python train.py --head_dim=64 --intermediate_size=256 --rope_fraction=1.0 --bias="qkv" --extras=["capped logits"] --init_std_qkv=0.0493 --init_std_up=0.0493 --optimizer="cautious_adamw" --beta2=0.98 --warmup_steps=251 --max_seq_len=1024 --doc_mask=true
Each number is 128 + 24 x the weight over its row's rms, rounded and kept within 0 to 255. Layers, rows and columns count from 0. Numbers have three digits each. The size before them is the row's rms in percent of the matrix's.

# layer 4 MLP down (transposed), 256x128, rms 0.0724, rows 163-199, columns 0-127
101:109074123123101136113074103133131141115093111174155146141120134152096154126154147119138106127159153157161099172133121075128109136110106100119110105118112141089130137101161115134140112141126123173155119134171104129102191103113133111090177144096105133159117147133150110103173121113092123114092095113137088113125144151134107149144129116103142121138152154101115104073125138117134157121087
101:109148143112166147156167120100130148116130174132123119132122150105127108142136176142133140140108173177165114101161162120121146164135120121121142115096163113157138161099166132145114104130138122143114166131112106096148118116157151118111166160104169117107144147066124124174112163057190096165118098133150158156122111107113128128152114135120112132128130135108114116108119139097166126127154
107:085106118153101116144085143178115118117131187123117085125110163150088158131137149118152155101099145176129118116173152127151159139119114156100130123165104120135106106144162137162124081131132108135125159137131169178139092151128122155131123139130122098147139114105125109168157175165125147135114118105111103163145127126180113094133082141134136150088089123127144131113116173148119134138133
093:116129144197089124143118155171150113126141105105132124131141115115145128147093162143147129120073116137134129118122129134122109160063144094095089128099142132098100146156137116075163177116138126110146120113142114104147109118139145120127147121162098184146157132140141160138199154181076136120135142135141156098120140116155112123145145112122150142129133144119144116154154125122135151188133
110:125064129102161136144161144183151128153103179143142115134200147114086112119103130126144146157139140099115133138111129101071135143117092139109099106119110117167134176160108119130118116104149126109124094096109119123113143155093095143123125186125102115161112140109126099127129149112120127140156148125142137141162132106169102137143119090124179090117134087125101121132176158133128130121123
097:127128066128154068137137128112142122101114148109140112175124117115157135114107128140154096125114142089106143130169146107142159167176155160135109158161152098121138143132116135134140108146100151136110098181139151124175169151125125110128123114136118137149141174124093119176124150140120067148142163137151158136099155146116142116137170097133111111142130121099117131083128160152179119102151
104:068135159177139180121098154157134132112164148079124133110128113142105122127149154141132164094103102140142155105141141158126143110103119125115117136123115148119078125157117143141127129079148096104149164116071150142105125159137100133133095115135108163129122088118124112125134146113142100129214168108134122159135131119158148114128140162124117149112137139155122173164142143124110136166168
098:123122098143116140127106137185162104160107085108132160112187160134126102091127178157141094129133094122159134107145130130105100125160182100154132140133176164154142131114085096119078131134107127139143108103135109146105160118182163132100133142100115139109109113144100119137160121166162140112090135144103137122152130143161131087140136115132149127147148134110167110163164110155112119118130
099:109121138147130157159161184176137120140118137102160142125155139159179108135161137160131099075099130113112117091139128136125092116140140139111106121164120136116159183144135177121162090119130171149100106138119099165122158134142170128150148109160137142145144152110122075164135138157122142096083126150148156094127142133135115106113122126129103084111135122153134097116113162182109134139134
089:126171101152155142158116130124148105108112100134142117139160173120146150104074131107125122099134130108106147115137123163150139169135148152107163126133162140145148131093105119106075155124131130111111111117161103107160154172096143172117122115085124129139127124115125146110071105121141164152116117143165165111119102149084146084135145111145161112086114130104108100174121092153153081139152
097:132138185146118079108107133166149121128094137135143122144118078141148171122099143088129108113133093109123131154133142123139133123107104083117120187145096175109149125137122096129084134126078136150079183148098137132137126121110117134124121119192136097130106130138111123135131116122109108153108141109125124144132130130113177107086121164141078161141119127103141121084077115138165111109108
098:115163155133100148148120167123147140157121136132098101144103134143125182099100120125149099127119104123149145104116108138125167165093183139159136100131148100164151144149117129156128133191159155109129078160111096139168114128149104118135130156161101108117154123103140113117103161110098147109121132091135130183156108131108109162119137095128132122095142056105158147136114112148137100113140
098:114124151161107141163173125082075105138105143166114122101164113133111150170149146122111141179157110153140136131117134091115152144106071130104121134188130127121142092113170143096122091100109105112131119152128115154121118094130162143124113124157137140122150132096100136098118115104071105118140092123144115117115152105133111121112142149127121136118047096117126160133136130128094145134176
102:100102112137099129147174145108116121140189095152168100113142154126119151140158135123152109147144130136114144095099100077122085130101146113114165149125118133116126086149162129088133134187131095161132115116134119114143150095159140114107145071080104164146106122108151124109124108163123163121131130137122132128121128131100076144152167140121140127127104125130118130108113124147093143141211
095:132128088139107148167124097072140085146133157123146134170137141120137122107138124163121151104148138116095138136118119111145133108095172140130129123158153122120147111102109171125136113165131104126111116125163138149146078140131152148132077142099139170133135115141144174092160126107109120103141142076123142115117089125151128098140095084132169116201143162143136136163167137119172094114137
107:097148125135138135148079097124143161127129133091096134139128079146109101102154127153176133170132134091123187146085120097115128120092161118166130117106155155153149107149128109125091105133123117154126135100062142107151130121116113169137133134107124120118116101162119133115147076058166114110145156100108159142127145129136132129124137132095116155124142122169133156088150115100128130166149
099:160126128128080116138162130179145122113122140108143133125102102149163112094123091101109116137132138143090116113119112153127161131116118125127127174106133125135117174139180155108137109143135174119121126110136073106149081118181153109105113156110110157087135115161139168118168107149174142120107101139122105126127137135169171069109111126150129145150131140141082147109109141149126111141074
103:117143154150137148112120087089130154110113128123178125114138120123138107098104146112130091110117108109086137150149171165129134140165141150148108161098082147109080151128115135109091126140105128130100118140112118129163145184114118171152100099151147162126111088107155140127126100123145141121102098123103169106125126139090083109116125138080168127114131103106111127141168167110165121186142
097:142132090143140113171103123193120133132090112152127165128137119118090120125169131168117091124157105117121092125161104135135097149130118120127138101175141138147141137124148144143115132150141151153144120145150113144197132148104150142097167133130088109137141114143146088148113127106117139139055156104098154110114071136182141102110167128128152132162135133099139115085128168125154122131121
093:131107141125156147127120129167093145091128132137109127132110156159079132092120141081152094162103084148092111162102142156098159120112037118089113155115096112122152160160150133098061131118175114118164137123114125112153103140113098125144092123153111138143150108119088132112133121104128116123123103130140114170172118103129113106117119148125131098120140129125120160130120145079131132130110
099:123100139070154097154142111120134099124150138104132150146083124082126141116144139134108110166094129098148135100142137104099131162132138121156144157140114129106120105120126156102134101175130074172140123128125112080189106083165140087171130090130165159097118134134107098105132150131146144115167089131147120095110132121134139135149127129163124106140094162115142184159125134147105131115137
100:191066149139127147119128148146145149104123156110156118115116119133102155132140125127117169076103109158128171075148105130131142117108088162144152126141062144138117131112103120145164120146126123178133140099135108091141110142123135130110099151137134167089152117122129110139140141135147164102149121155167161111142098144153125160167081127166127116086132143114101109149087127134163142130108
101:171162107100119111136137118119121157172142164122102144123115188136123134127127108104125137132122135111149155101154169085148120132148117112088116126105116158087128139083113154105118136161127124076131152116151138129153136142122172091139130105144148146130129132127130139130128165195063167140127142139177078148111104114148103160095110119156138159121130138134144129111094152118078120112089
107:116156148133152095152160130144108155149095131119109095150150120141128092100160120118129079157114107122153103142200101128132128108133126098133123073145167119172142110161122119134128093087139138116144145129106124158144136129112091099130115096091101156148093150109158095141072111125141166076111095081121139151125158110161141136129156119118129152121133129133123102123154160124156162096105
107:108142128109107100119114144096140107116162152138131102115164114158078107155140082163115114085162124121161161115126111119119095113127096122147128085133147121101104143106120158116115099086138145187124144138147121160170096152117144117092087125142125139123147162127130149126103138096105128140132144106132158093089131084100110159149130122165128094169163153107134114113115170150124174090110
094:126089141077117115105109107144077142146169138155100170132134139164139144168149091116147118093156140137128084144109123146100084133137103109152121083144122135105152173185085097093111118122128100150152146110080156111128146129112143141132115127137123171121141126164108104102145137168093105132171131167148150161109108135129116134118108158089108120128126142136115128144147146097079143130123
107:116130132151092134133156148137127124136151098126115136104136125177115145127171113099133140110134139130114143086118112104151115171111162149081104077155129099185136137144143162160100093092145116136105121082122107129161123075144095175138104116127089122175136067129115103108129114111111131090126120152143163149180147100113168136142164154115141128136131149136139116119128091132111097111125
087:120115111139135155156140148203129093150138096110136140141109107129107127126115144120117078082134109130143142067121102135140145150158115162134147144128154131118088105156131161109167105086111158103099097121153085140136111129108146151086101105134105129104099109148136111138154132152154147120140119127151148147142088111210138130146173107143111116088111154127115112121136090148125101130162
100:134151120133143140127140099089153135116154142135121115149144132132124111139129145114120128151166123105149083130173099140147190131149127116152154121137118131081109108174165149146143134148036175104143148138145133128098138127151123163143169133103160103162115145118142100098121109128145161109151135125154135093145097114162089121139094148109104092085136126140102101169118131172124153159118
098:137097152123101073123142115161151135163147183155151127178154109157116104091167109134114171141113168129105123105137108136158121150133150103110122147130115117114132124105151114139135167127138115170138181121133120114125124117155142099067133107146167121146114168114166119117123144131113127133188113090193110135137128118130140124148101121146107128107091138088131134140097107094109155103089
108:130105149148095130117114114206115118118117184099107149122111125140091106129130153145122119138129160121146126134121126140117110152139132110134112125116146107152107155197106104112156090130105134116128127133139113132091116128142099142132124136117106122132143111154146111137209162135141106121133091141095109168136128141250134118126120126157137129117155137162130168100138113108130145114123
098:165128101110168109119149143090146088125154097075176144136158074145100137114091118127129166083130111132156079119110130098154158159162104143120148129137150130124138125092143103125130140127120123162101100128141166114096111128131127147117128120111118109125120065138127113127158148122137126142143119118140107128155107133106121179154140104152156139075111165152076116130184094101118131138157
100:108119149115147100116156147168088140140092127105089097140109063114118147139101147141122130128151094138126131102137128101134112077133134152149126129142127082115130130117094141129141125060169153109072114092114098114092125151134067089101108145152128138164132127151121137136140158125149088138159147117113147131138153115114108130088175128126092134119169115116140127130132089106148110137180
105:142118112144130139183119131126165106115148148100128165161120128137138103118170094164123116149127154154149103123142115104123176141138133180130096127126160106179143122137135148108116088130149120162143112122130129117123123114118137079138116140116060109096142093126121101123131122085144153129161141129103064098134115145168182140189154151123144138122073118113129139111128147165125108122154
104:139171107176141138150103135151116123156139136131110144091126130134130142119184110156162108126142120097134119158124117129128195120085158166156124128113139102167126131146104177097125120161132123110103153153163095099144105134129152126084121146146077095144136140170147139166116160070109119141136109132130126146108146131099149105129123123151165120161079142132149154109147098137140074151143
104:084121114158162166157117139033086128129132122074124115147141106135119116178127124109150160129118131114117094149141137088119131131151138134124148172121113119097088133112122154111109158095167167092171132116141089126120139112134119148145138136108182121122138169126077151109148158120135132159119133150104102123122148105102116142122083116151146091104148124124136138160140109168125114152128
099:099131089135053099160070140138106167096080135128144150113111127144173142138152143115094124143132132136131118143132156144132121130139149097108078116121167116148163110155124103112083120129161094111147138088087125087178095141155151123145102126131106121116132130142127100131126103150130158137102135147153142115085126108113166082119109139081137116149125141090159139096122155138123130158124
# layer 4 MLP gate, 256x128, rms 0.115, rows 164-199, columns 0-127
100:145147110145104140096098120181130131167129114139141165116115108137129113131119170119104091132138131108125155100139111161171106077117177104104127164178133113103117110142112124121135115129136137103146130150099131111101114123103098128140081122128116183151103122152134085116167133176090139092125163126098098151132117092157135098132132115122118109126139126107187115133148137147098059163118
109:127102125136154147118134156139130161136075131102146142153128155119127114082121120117150135116172155130126114114128136168096088129141117091170119096114117118152150140135090124149100124127110129172149078092123107107148160139085155153157163117128126123130140073164120155159160138161130068162137113131144155127098118140121093101161127097117098111080170134099108138136143081143121148102147
100:120151121161112130106148159127136164126122099184114136146098098145130196113115129139122138160133074108113191170128130147065113100149094113137084141156147161117149139148122111161092117152139137166125163137086121140140129193119101102109117075102127159124124115145137176101121129132151126126136149110153130117112124124138127130151095136132147141127090090103136139124092107122112116129129
103:141123096128149124145129179124158126115115138119137114170162144088127123121096122124155151073136102115148113154130119124118148181112084147136125118165146170121119095121103100134193082130099142132114115125161131096097138100086133135142155092114142123094158150147134139096129191108077115130099148107116131127136103150101115106151114095125132098144141124093115112173080126128153102103126
094:166176137119121212098148148135141110149089152151145123146143098114099102115138132097156150123129143145124121108136128146122129159161146136157131108116088102140140106096108172108142139085117151095179143065144112182142117108158131131123119145121108103098155135130150133113128140132119138117098121150110123094156105142130132128125113178085099126136154124125111099162135149103183095124096
099:114086087137082118153158145148132165113083138140137137091116168133131086102136173132120124142102127089120113105160122141084117088096131171094142149123156117093137129123085110127129129109171120144170151075129165135152133164138145158127145142146132167120125150110123146112106141149133145105104151139132140117138125101130103079118112118158110105108104112077150107134185122090089122135127
086:095153116096108151113149142107180115161109124148110120098118134108112137072120160148115117112086128084122164114128100156124115094172171122156137131160122129133119133130095071171076135111100134122097118145155130127145150153161135145128110140129132144137111144111086159115133151139146127089104117121115169122120077134132154106161147160152103143151111134126177140180145145154083147123122
096:119160124117161147147120123111103144205126106108110114124176127141171158140102184183117108091085114135098151145135110093126097114127110099142162137123150150164087113122097138106139149125145193170165137126127111147103124118137155131109131087150103143115119120121135114099114143141159149109127161161091114143111135146111146098105143113151111124126148084102151121144165146136138157116151
115:095182093148142148158119146120139126134132070145130064120174141122130149126096120111135106086123081101068127127168100131135113121165158098119151115123106148109163160122120122147120148112129141136132127112157140134146123165124142136119108130099144153125099128116096126091119132148121169150116162153138160123153105111114146133128135109091155134073102132089146111206105127133117108160132
103:117135121145133120142123122126106134129157116074098146157137154137183163190112146161109124140134085152124112134113141102131146124132145162140163194135090125115118142153106114111097107152149141115103142107083122112102126161144093113144121114092094128134122114114113121107132103152120124134133203146140116119161125080132151097090137099161162114116114156158170083104100141133145101146135
104:131105079107123156118164144126126146153154117166143086095147145146113174126088090166125139091133126129126092119172097127103114132148117120167174126124153111137096107159118122093136086104159129111108133118116154129135125125109167163146159076147158151129110119137128096128150146152163108127096119152169111129127123143124094126132114149094138096051125152118124146117092148111097163127108
097:140143109125190119089118114120186136131150134124138123097099176120147129145113128130123122098123145105130150171121119135088131117127195101151125120108110179095140107142079168138113111153107158166138117136097161129180112154145107120165111140085146114141158105135129128134149163109138144086090087128160153135139141111110147114139124105145105135097148133133148143149075128153129123169104
099:107121142087155114156140133143133153128073142124122168095120192144183125140082145113135099096151121120121124066074130130153112177107147104127095109126144178086156103144100136161124171119117143133098147081119144116106158139105152127111108111106121101129122142129132176108109113113158130122130117131082133104135091139151096099141134118115112129121121110147099136135146136107144150146170
106:103108167114122129186143143155106090141129096145141098118132099192164164117147154111133113163161115123124152138147131123120127091141140114133101066089127136102153095147115115135085095126145132109163140132096098145132087091181109109152089092063094128142103117142115129113137117137122121125148158115133172181119158125145122153118141160123152139127129135153134110109127124121151102153124
099:098142083138189128105116122150146087114118128126182124078155138115109136123129115130139120133130136143140164109129092146146074121141098158173145126139128164080127101140149138118138112133118163161097149110158137113114135156143087197104124116133133161106107114113133127110138169139148156107136111100125106154145099135115087120163125080127183151158137117126087143146153146134129165149110
101:081140143115137132153160144114109146140130133139075152121113140124110136193111135111177117089141130138133137113142099120100157134115142142112116138110150150158124109111143072174165154156155099106155082123151148093100142161118116122126166120144130125133104163142153077090146146136138108121089158145124134099145140155110127062151161137142126160160140156094122157141099146131110153162140
099:108148158127114129165141134118132128138100158135129166088129138136141182114145122130185110141102123050123149165114152159122092141117120102124131135106097147122119149115079158150100151119115160110132116138122120132163158152154159132156084112120117162111157122134102115125130169135168157156136091123105149107138092161130151093165116138103092117088177098134107144124116104134150112145091
092:130116112107168102169112113142143160123133098122130143173163124159156110104116101167125110131097147095121157156142128134122127099123093154137156105168150127096111131138131131090155082117190141094121120113166129164099159138113163115129117129139156125122092101113091117128120152168135128126097114122164147110159112125132132103121103103077153123090117145103135091117135147147186108067118
099:091112140094108121127150138152088113091147121161160127183110104145147142160094111122099145124159114156105169099143117148144118101124086132178139144136162141131141073117117127136148093181149136101154104062127104157161136150153093130120143090104105109150122106110126146120116097113100116152122115147101112168167145108141127133120139089106122113090141151098128144140127147149158156155125
093:147128129105093124170126113114133149133131078146155163108098107172134154154141103160145135174187103120144132142151112129108115103123111144153129127105164109114137110118062152154110116122143109121137139143159087115111123153119097153103158144101101149133145121137163117142114127101131181107107124107157149118170122138140129141084124115148109122101100079183101167106118163091140132140166
100:145118120160118120113157153139138154178109132122127132127115156133153150149156131128175109149176145128133113133095103129115103139122108111120140147133151140175174117160127116163105139115138108154095122139088078125088107124119119149163134130104100110098100095141146123150118119168165143132102121147113105128166141077142149146131124144079157128136107106133175132118130111140091124168220
092:104137134104130158127121160131105100138067098172139099154152113146158100155135109123153105118132140141076151103089105110143146135129147164150113142073129101148125141161108107120159140099102163093145128102118139149120104135149129191153113152107132119126084135140089091127104145142171139115097157094151124136134146150108130134140143107123160128147150158119131125086136106119171185161142
095:138116074161089127078130160083172107104150162154119137080111116123084110118120101117097142105108100130144152119160106122131115120101124095101135140167140104127107150138114141092123126137144101118106127125121120121138158159128148154122170098133102126139112104144128102106140125142134102102095128185133121078131122145140102110104140156090082080099112082121156124130160102118128093121176
107:141136111173145121115146181165119130151136119114161131162115103181137146138164116124144092083174136123110157120133105137104091140145145125163124123147094169113162083140162129147122149143117136107143116108145113108181158134131110117106126125072106130112148110180151117102127165145105108144132134114156136147167088106141155088160131120092154104135175155134134118151101112125097095129108
096:130130116130122097111106168153148166097116107127120102130109145110143103133097139143076124091137151165128130098157164103161097129121124092139156145123161135139131049094126102119163089154159110115143132148105119177105148133083152149166115082147140109120135135123156135112126139157111136121073153150080145126129096113119139146158106142144122123131179145088154094148126129161114109131139
105:142176111116145118147133135140096126124120140118094140142129125158170154112121073090136129078143107150100132129148129146133175111152163150110151139112137097147110139112117164142139122159127153135122117135127113096113173124182121174149070166128119150111117144144124139167101166119145121149107169175181122158137146128141142145137166162138101126070169151166112122125124129149149131096117
097:116116133113128147112158147116153118129157139105129095117119129135111134108139158116147132115123163078117092139138078138117154142185142132124132144098125139143112104116088135094087164117153088126141100114136135101149155123151156149136120113093098146078121124134085115094102112168163127132134180120149118133109126142130129137112194175109087145097139090116139145151131083122127069173123
106:134108106120111129133156119111105155159168109145104123163088086155111091139151159127152139120126127104138107095124097133139126059147104164121126173123151120177133111117113120057118136126102110148177138109098132114138125123123103150138123103119109126105115113169145178137122127149139110155109199104110132141088146109126139117116111176126146104064124136113149150148111120130141095138149
095:145151132141149127152093141129148072103158114144142127115190147141113175157131136177149115131159130141124168139110118130166152154168129143105172152123130140145148118100097110125127123134140164093119117113108127157107145136088165171158112142040115144130117178124118117102136132154149151085086126109129122161109103120125112139129141117132161100130142083156121162132143112135093110122140
129:127089140108110103080137120161096127116125187136103151115098150140129058119126107124082137169122156122163147158104144119147128122109145111144099128140124099149086151144142138121157109131142155133132128112106118101127112109139107142137154136154114103122155131157151096157185131123144079092162069113078117165118131111199112112099125132133110143115141127136132164097113121120122146096130
102:140132132127184163093113139132125118103107102085146115124149139130095106166092086146151133113141104146101100136145114100109139151112118153158094119095146117151193123094095071121142109131128146116113144124126129092088113112147120142185097107123134152148135134162134083119115150116149123138134125196146154112145140171140116093151167120152136137092116138118136149153078116150127121089129
089:165076183126094087098192130146125125160159133089117104117093166126116121140173084107142111150121103076150107115154132145077136134129124149146144127089159127125143119100135139105110138141120119131121112152134158052084106120108098106144128135099128118136113136152151132111140147141144093151096106119118130091141146089124107148131146123113147084142128104082134133158145129134122113125098
104:109136123115111105121163107149162148119164122131135123148115158140109137139100120113139122105173117120189086160143109137104099127182117142118088108129102135144165192103115134081181161105157117164135069122178139129152119122105119115124129124111120089134143107124128144103120150099132097138112135146129130115162112134112125112129145115162179099141156101155157117184096106136121156112142
101:101147106129143077106071149141109137143176113164121142121104098163081145121142163132099097156128126109100120104135103139123127104112162163084146147123165136133135148103136109157126088157116127138103103133131100109134109134118135157150145122120118142108122121197126127161147164163141111110079128170086132124151117130120115129073126125112159087096103122171105159090142122131141102136110
095:157106091135129129093155156132150136147108112143116127115135132096083141108143129080112141102130147067137158047121124137120167176116116118138137146146134121151111140115146123145113104135126099147134145111083148158143117137153119143175127127108122115164105176110139159113138162151120131122084187101100090103162111125106111127161112147150189110144109114146101131131147105170123131124139
099:121123141150105115100109163128089136120124125156155101120104143162141139145158136107099110108091151139125110126138138133135090071122127118134102091146143081098167139116111197094107133164158185154133162139125109134135130134138085125080152122121116123166130139134111101104135123140116143054119139128090111145113083105130111112104123129145161126107109160119151122120158156121078084145135
# layer 4 MLP up, 256x128, rms 0.105, rows 164-199, columns 0-127
096:129146152161144114125099129140148105148088127149121119149114104121100115083109111097099127082178114153140157139110107148150131078137163112115134174191094147092117169123143168168138121152119135112107127128129142095128105114121073167132140147086126141123127136117124113119160142166083141130124150149083130144100132086140140152094135143162111118089123148128116150133183122115100122124092
109:077126153117149132147125110119150139127155131121097090102121139115096075155124135151105100131137143155135136199156113088091138134151130129077140159164151133174119131115143083110142138114130106130145155132128119107089107115100161116122137149113136117104129148110151109080122107157133194124138114149111106153104106094147137136147146077141110138148138114135164142099077140096074115118120
104:114102104133156119147096083112102138093161136152131123100138101140152149108134076150096112108126139139109110140135173085177127194131145136125138156092077114129073171155134132110161121123144139131157133145131106115082092092127113117118109158153167111127164145138156109169143127139100147115128123152108117145143143146126147130150153144136118101073112156153141164101155130090113129147128
107:130105130166129165127095105122132155142107098117137111152145120136119155111101182149084148105118084140141121088123098100117133093101176110117095142133155117078125147119193123114136117129069125137100125116137123117101121131103126119161115152096119124172102160130119119130146172130149156163164142119156119135070162115122169097165109177107086145127111144126136141136151124116141147147119
100:135141139098098108092133134131110103191151123168129134110061092142123163173133126132096153163172148092112128157145187123119124131121152113138106143137141154138137106140106157142145127140120103132125096150137146120140146151140135096109111105147146126147086104098137080156166104116168089128132126133163103101133084126100117120118122129112116163123115124080161129124161126081098084146140
103:112177122137139166144122147103133095126122125107117123127160137114155118066174154142098117121119158177131151119171131136082129146095153094162152145115104164137153096119118128122117110124108092132107121159142131148151122107042105133081109153131149100097139090128083113138147114117174109138161081139103103123125114141100112164136128092116128148125096144155170128136122132126132122139135
101:132121140178187133164111119159128115132133110122108154174136127116135113163111108147141085111176125164167115118139139127110140135131117091162137103076131148152112107143118146098181116111116123096103125153123135144131107113114126142170148135099100112117106077159159073115121132144114145103133122118134095153135148184149139147120133090115161142122137134131113151107124093113177089187141
100:117123114156098134092119137158155074118135140100144140129150136091095117121128103143162107129167112148141114119147132140119116162123148184092124148112104145106128126107145096124095095148090089099084098151152132120133155146122101141152151111098125130135141157142147105141150128160092092122115088106175184091154117145125133155134107141123147117148094191167120107139105117173135103142096
099:107125112120113105102144124141123160154110137103125158106120118146099095123111099149079154128102147157118113090135168102173106137134148092092086116140097132126106127140147093091186124133138123180151138117120080173107113122146116123122153140154119139125186151147165091143163144122133119161147104096116092160153133159177136134091120120104113132163143160109142108120138141102135162112156
091:136107102138128210117125116096127162089119152067144177133154145114127085126144117094159111117132156119161126154151119097115143105118159129165105097142125124145137109114111132119169169148145166094103125138133108126071102128112118133107146162102139151122108152113104134129142142095152100149133129120104143165149111159136130114148077158144109156153103150110149136155130147149120189142122
103:138124118139161103143118196140097126127142127110093137146118141092155134087154125076165116147127093127156153099081128136183163102090177145068099159103118102139133147114115129141113152142094129159175084155145116104161167126137117118150124161099130087147136116123158124128121153110131126102142152135079135131137126128119167105105138117159125117139130104112133117125146096121140126164160
101:169108091129114153111087112133134134093125151117099152143094130097167090117150127130131143115120154127096150163087144182113131077102115119148141123121146146080107167103132179124125094111123148126095119131149155103142120142074096118145097157101147117176157118133116159125146132130138117132116093121188161152143115137116108161152108129115104122094114158141128116099122156136119147175091
101:085105088128167142123146155136134102115149123158167132144151121166133099100151145145129108155151141104121127077119090095151145142097159158119133123109075145154128136117175128116137142112124089065144130139173134124140121134124167130073131093116142164120159118114141122107112133098086159102145145132092145154087120157108150129174154160119133141136104171154141113135131123169132103112109
101:113143135119129111169135144134112119152115086105124097126151109169097143130157134095127128113137120121173083122145119121136146118103149126089134095136172122122169172125133113122136128161177106130124135114085156114156132109116116155161129140114124170143103131140148145089101110145115145144124170119093145122143103099120129118120154108071160092175089174125092087118110138122155064165146
113:118064123132138116076126128138161088146147119151142115155128091129066107134097139108135138116129064155100096123126080159127164091139101149103114138131180105138113121094102096145160122122119129147143104131175114123148105152136106168165127124161126116133076095107130181115126113131110127141145122153139167114110164104129131150092164108128122125132113137105128156167102122144151123129114
103:135172145132122135127152120139106119127094124111104153111095136112183173146157142124144122167094133126133143176113180157167134150114147131195157133165098110137101151139136152163129136103104153149133131155148140090172157177165125127171099150117142167116134119115108158158111119148098148155130134123129157139151122110111150117097116123165110141056134147130131107119146145132129095143129
104:124118130118112129106133152128139101139084120120146088129150116114153114104131116134111062105142136139133116081113116109141128114138105112146139140141128085128138085097105117129150173162157093150145112121203167094128124134153114167108169117113108175132169113123144143159119117154136129166135149160122159107169092068116114161098125090136136119144107127116132115183119115130119132103171
093:144107167173134134141131162130109120144111149113141095074151143079167183140077115095132128108092128108124141143127130087163152127120137154099097117139140094097110121100117118131119148143119147093174132084135116158112146132139114127176136127096118136128113130096103121093127124171088186115118165155093105121120122114107153143108122111147111106153171153167140108139137152173119114147130
099:111196116118097187112133106107124146127125150112121151143119147123090111122136131117135129156091136145122133092148134117127127178129164103181107111155056092131150131125095140128135194119132120119132137141151082101081126125154143143106114117143117182085107145125085111104151110143128089158158124107133143098115136165159127115142122155152134150136119109107154162097125114115124114109099
097:091133140087147111138146125161123116089161101089149129125127148120142148114184113120136117162132123108151152199154125127127152119082126133128096117145169146091134118126109160111117095141140099111174100084132128098073121118145146111151120129101144132131118122131090150064125127132133135146096089134136091131135144122115107140106162088130121143187145148104116140151088126102145146087102
101:149125153124158125112129112132164168144128135104150143137110139133140167124142103096170131153142114153159126144159113094105134170133099116140084136121156138093162107102124120135160122089113124144104095096142091080110105122123152129167141111147163098137094119109110141116106122092131113161167163113149124169100132118137104103121122166152116156119131076059167148120136131137134158187120
101:120190116105148123140100143105137168118101119168115135133126136127143107138117152130131130123102166072099095092091156128116155127090158106109117132119101129118123131133113150099144158160133157107144123136075085134108120118153170158119096175148141086157166203118116126145128125148119162132129133139172169139155129126129138154140114164160170105142104144102120135087153139141113140107117
099:097133072130103146115158152113157162166140140096114142144140121113164154172155099128150140127134147138155148107135145148181179145111154148164172162163149126125126121164107132116101188134171109149134114134151105095116147118144155147144101094138128107133141161127114128130123126115083116125083152113146156137106145131115132137158106140165150140127117189110101105109099096134136116110081
108:138130117147126123094112161133098092145149133101173120160111087144140117149121121106142123109195151144116136125166141080089099130122085110117097113132108143137135116118181151124130145124146135118148144123099101141185108110089093128127128128111117142086183135153160136092094125124121151160147136123109146152139147065137128136119148144121169143160166135167110132133075101140106110150115
101:128150115147102146139143122142121149140126117091136144096142159118146125156164105144106115087155132115148119117121143084120069137167108092138090096117155148108117135137169101127199087135096111138104168139126076090095107089128146131126130088139107109115162124103131136139151125139184142109139117157130102148110106149133155131130114155136125128129176140157169099125129135114144180167150
102:133132153068131107142132128121137138096133117122117167140121126153129077158130167169127161163145128127121151135107124101099078116109129123104112135075120131133116101138120125140122047107129105130093128134107120159177147144132114129078152122137122144130190143091155077120132163131166147106137105144137125102117130129124137108113117104126133086143103094107097148089134133099160126080097
091:155111157166079164108065111157116110155110120091156113146131165139107139142114111156124114111116100172140125150148133140128112130108108125125129121146110146116120115152106119127166051142148115125099120149167089145132088161131085119145155125159128146117114137141146139146141167101105165124094122157101129136128135124133111078122082087151130101136118127122112144114100169111154186096145
099:113110134113137161110074109150120124136121135112125118128112124150176139115097077157134137141142158097135159109143122128157104123131168154148142121115144101144145107122172122108151111088148124120106140137078152134137160104142114109165116140174118124094086103128128153177126152106126175126138113133121170131099162145153088123111137144097105159153130134144058153109119121155185091156105
101:154125113115121120196109097121127110081139138134135136161112109104105115133137088127151163127131125129190131141108122098143163129109119117128114133101125136143137139114124162116120129119165148140114124149099142126113123095051138127120134187117157139113099162125095075136114115130132190109139129152130098139110134126106139114132101083170139138083171109119082142114160132157068117147130
097:141131086116150082164089127057128100118145083146167074118122128130130154126116086122120146141130134122109137149112147146154150123115144153121126142146121136125139121067110145127115150110129122137159124125139159136154138111117133092116106135142161133146125132065133130115103091112110134152149168116146159071112160099032129142142133125113106150115104145100103088154128143109135117140138
098:128153159157126115155106104115180105096126101118140082160149102109151111139105132102145177113171113123129127114156146124132130129115188125133118119114130101107129101120083122126101147140155108132115133122169146104113139105147138165146091133116123076125075104102098125158131139128149153128150138145157135096086094132101116161134161141159070111149098132158116106185139124168159125154124
093:122148149073098095163158101103125128129125136094144173073142073106137156128136132133115104144122117096151143081113138140140133121089151098112088150108165107123143138134110093150174121156125128098107115123109083125100131110143148170091166118140120130129142144143134096092148140138165157124130139136143143137151161145094151165086142121102148133169141142133108111138152145128118072170141
105:117091147142112108142134101152101113166138093122105127109138167114133155163100129100157127113112130121124112148115121122104105122150128119130116086117125145163163116136152121102169136071143159188131154100142154094063166121137120078093136141151130139070114140109103153127147174121115091117126132142166136142116131139117135131151081091172123150159105124086123145121131129141083151115149
105:148095122077082171107134077112108133155108144120149111181119134135152128159104106148093111143125097113119108109132112157129141144139128074149131118171096080142099142125126119189120142122130127097141096124103143120111129113111144131137131141143143152102135133157111144132132090127183076115142133136125127166111120081158154134126081113114142127089098109152136093147151166146123164098091
099:157152106109152147112106151135115167145145122152116166133097166084140154107135165100113138151135141115120132142165130074141117110148110123131137152141142093124136107151158116152154064146115110153164171093114149159136140153086132179114124126087127142127140110116142136108106103201121121136167126145115123155128116127124165127131150108121101157091105172133099164139100150114135076126144
101:135164125124074146134094174141111099102162146087134156161078126162115164124137110147113120144131141147145120135124121071133109125107135156169104107152089139109136106106094109147138082123129133129132122130099112107153125100125093102118115119104147137111116110168158140104126132097124154089121146171123144163163157134125178087150137132124157086148189151090134118114110096102125120143151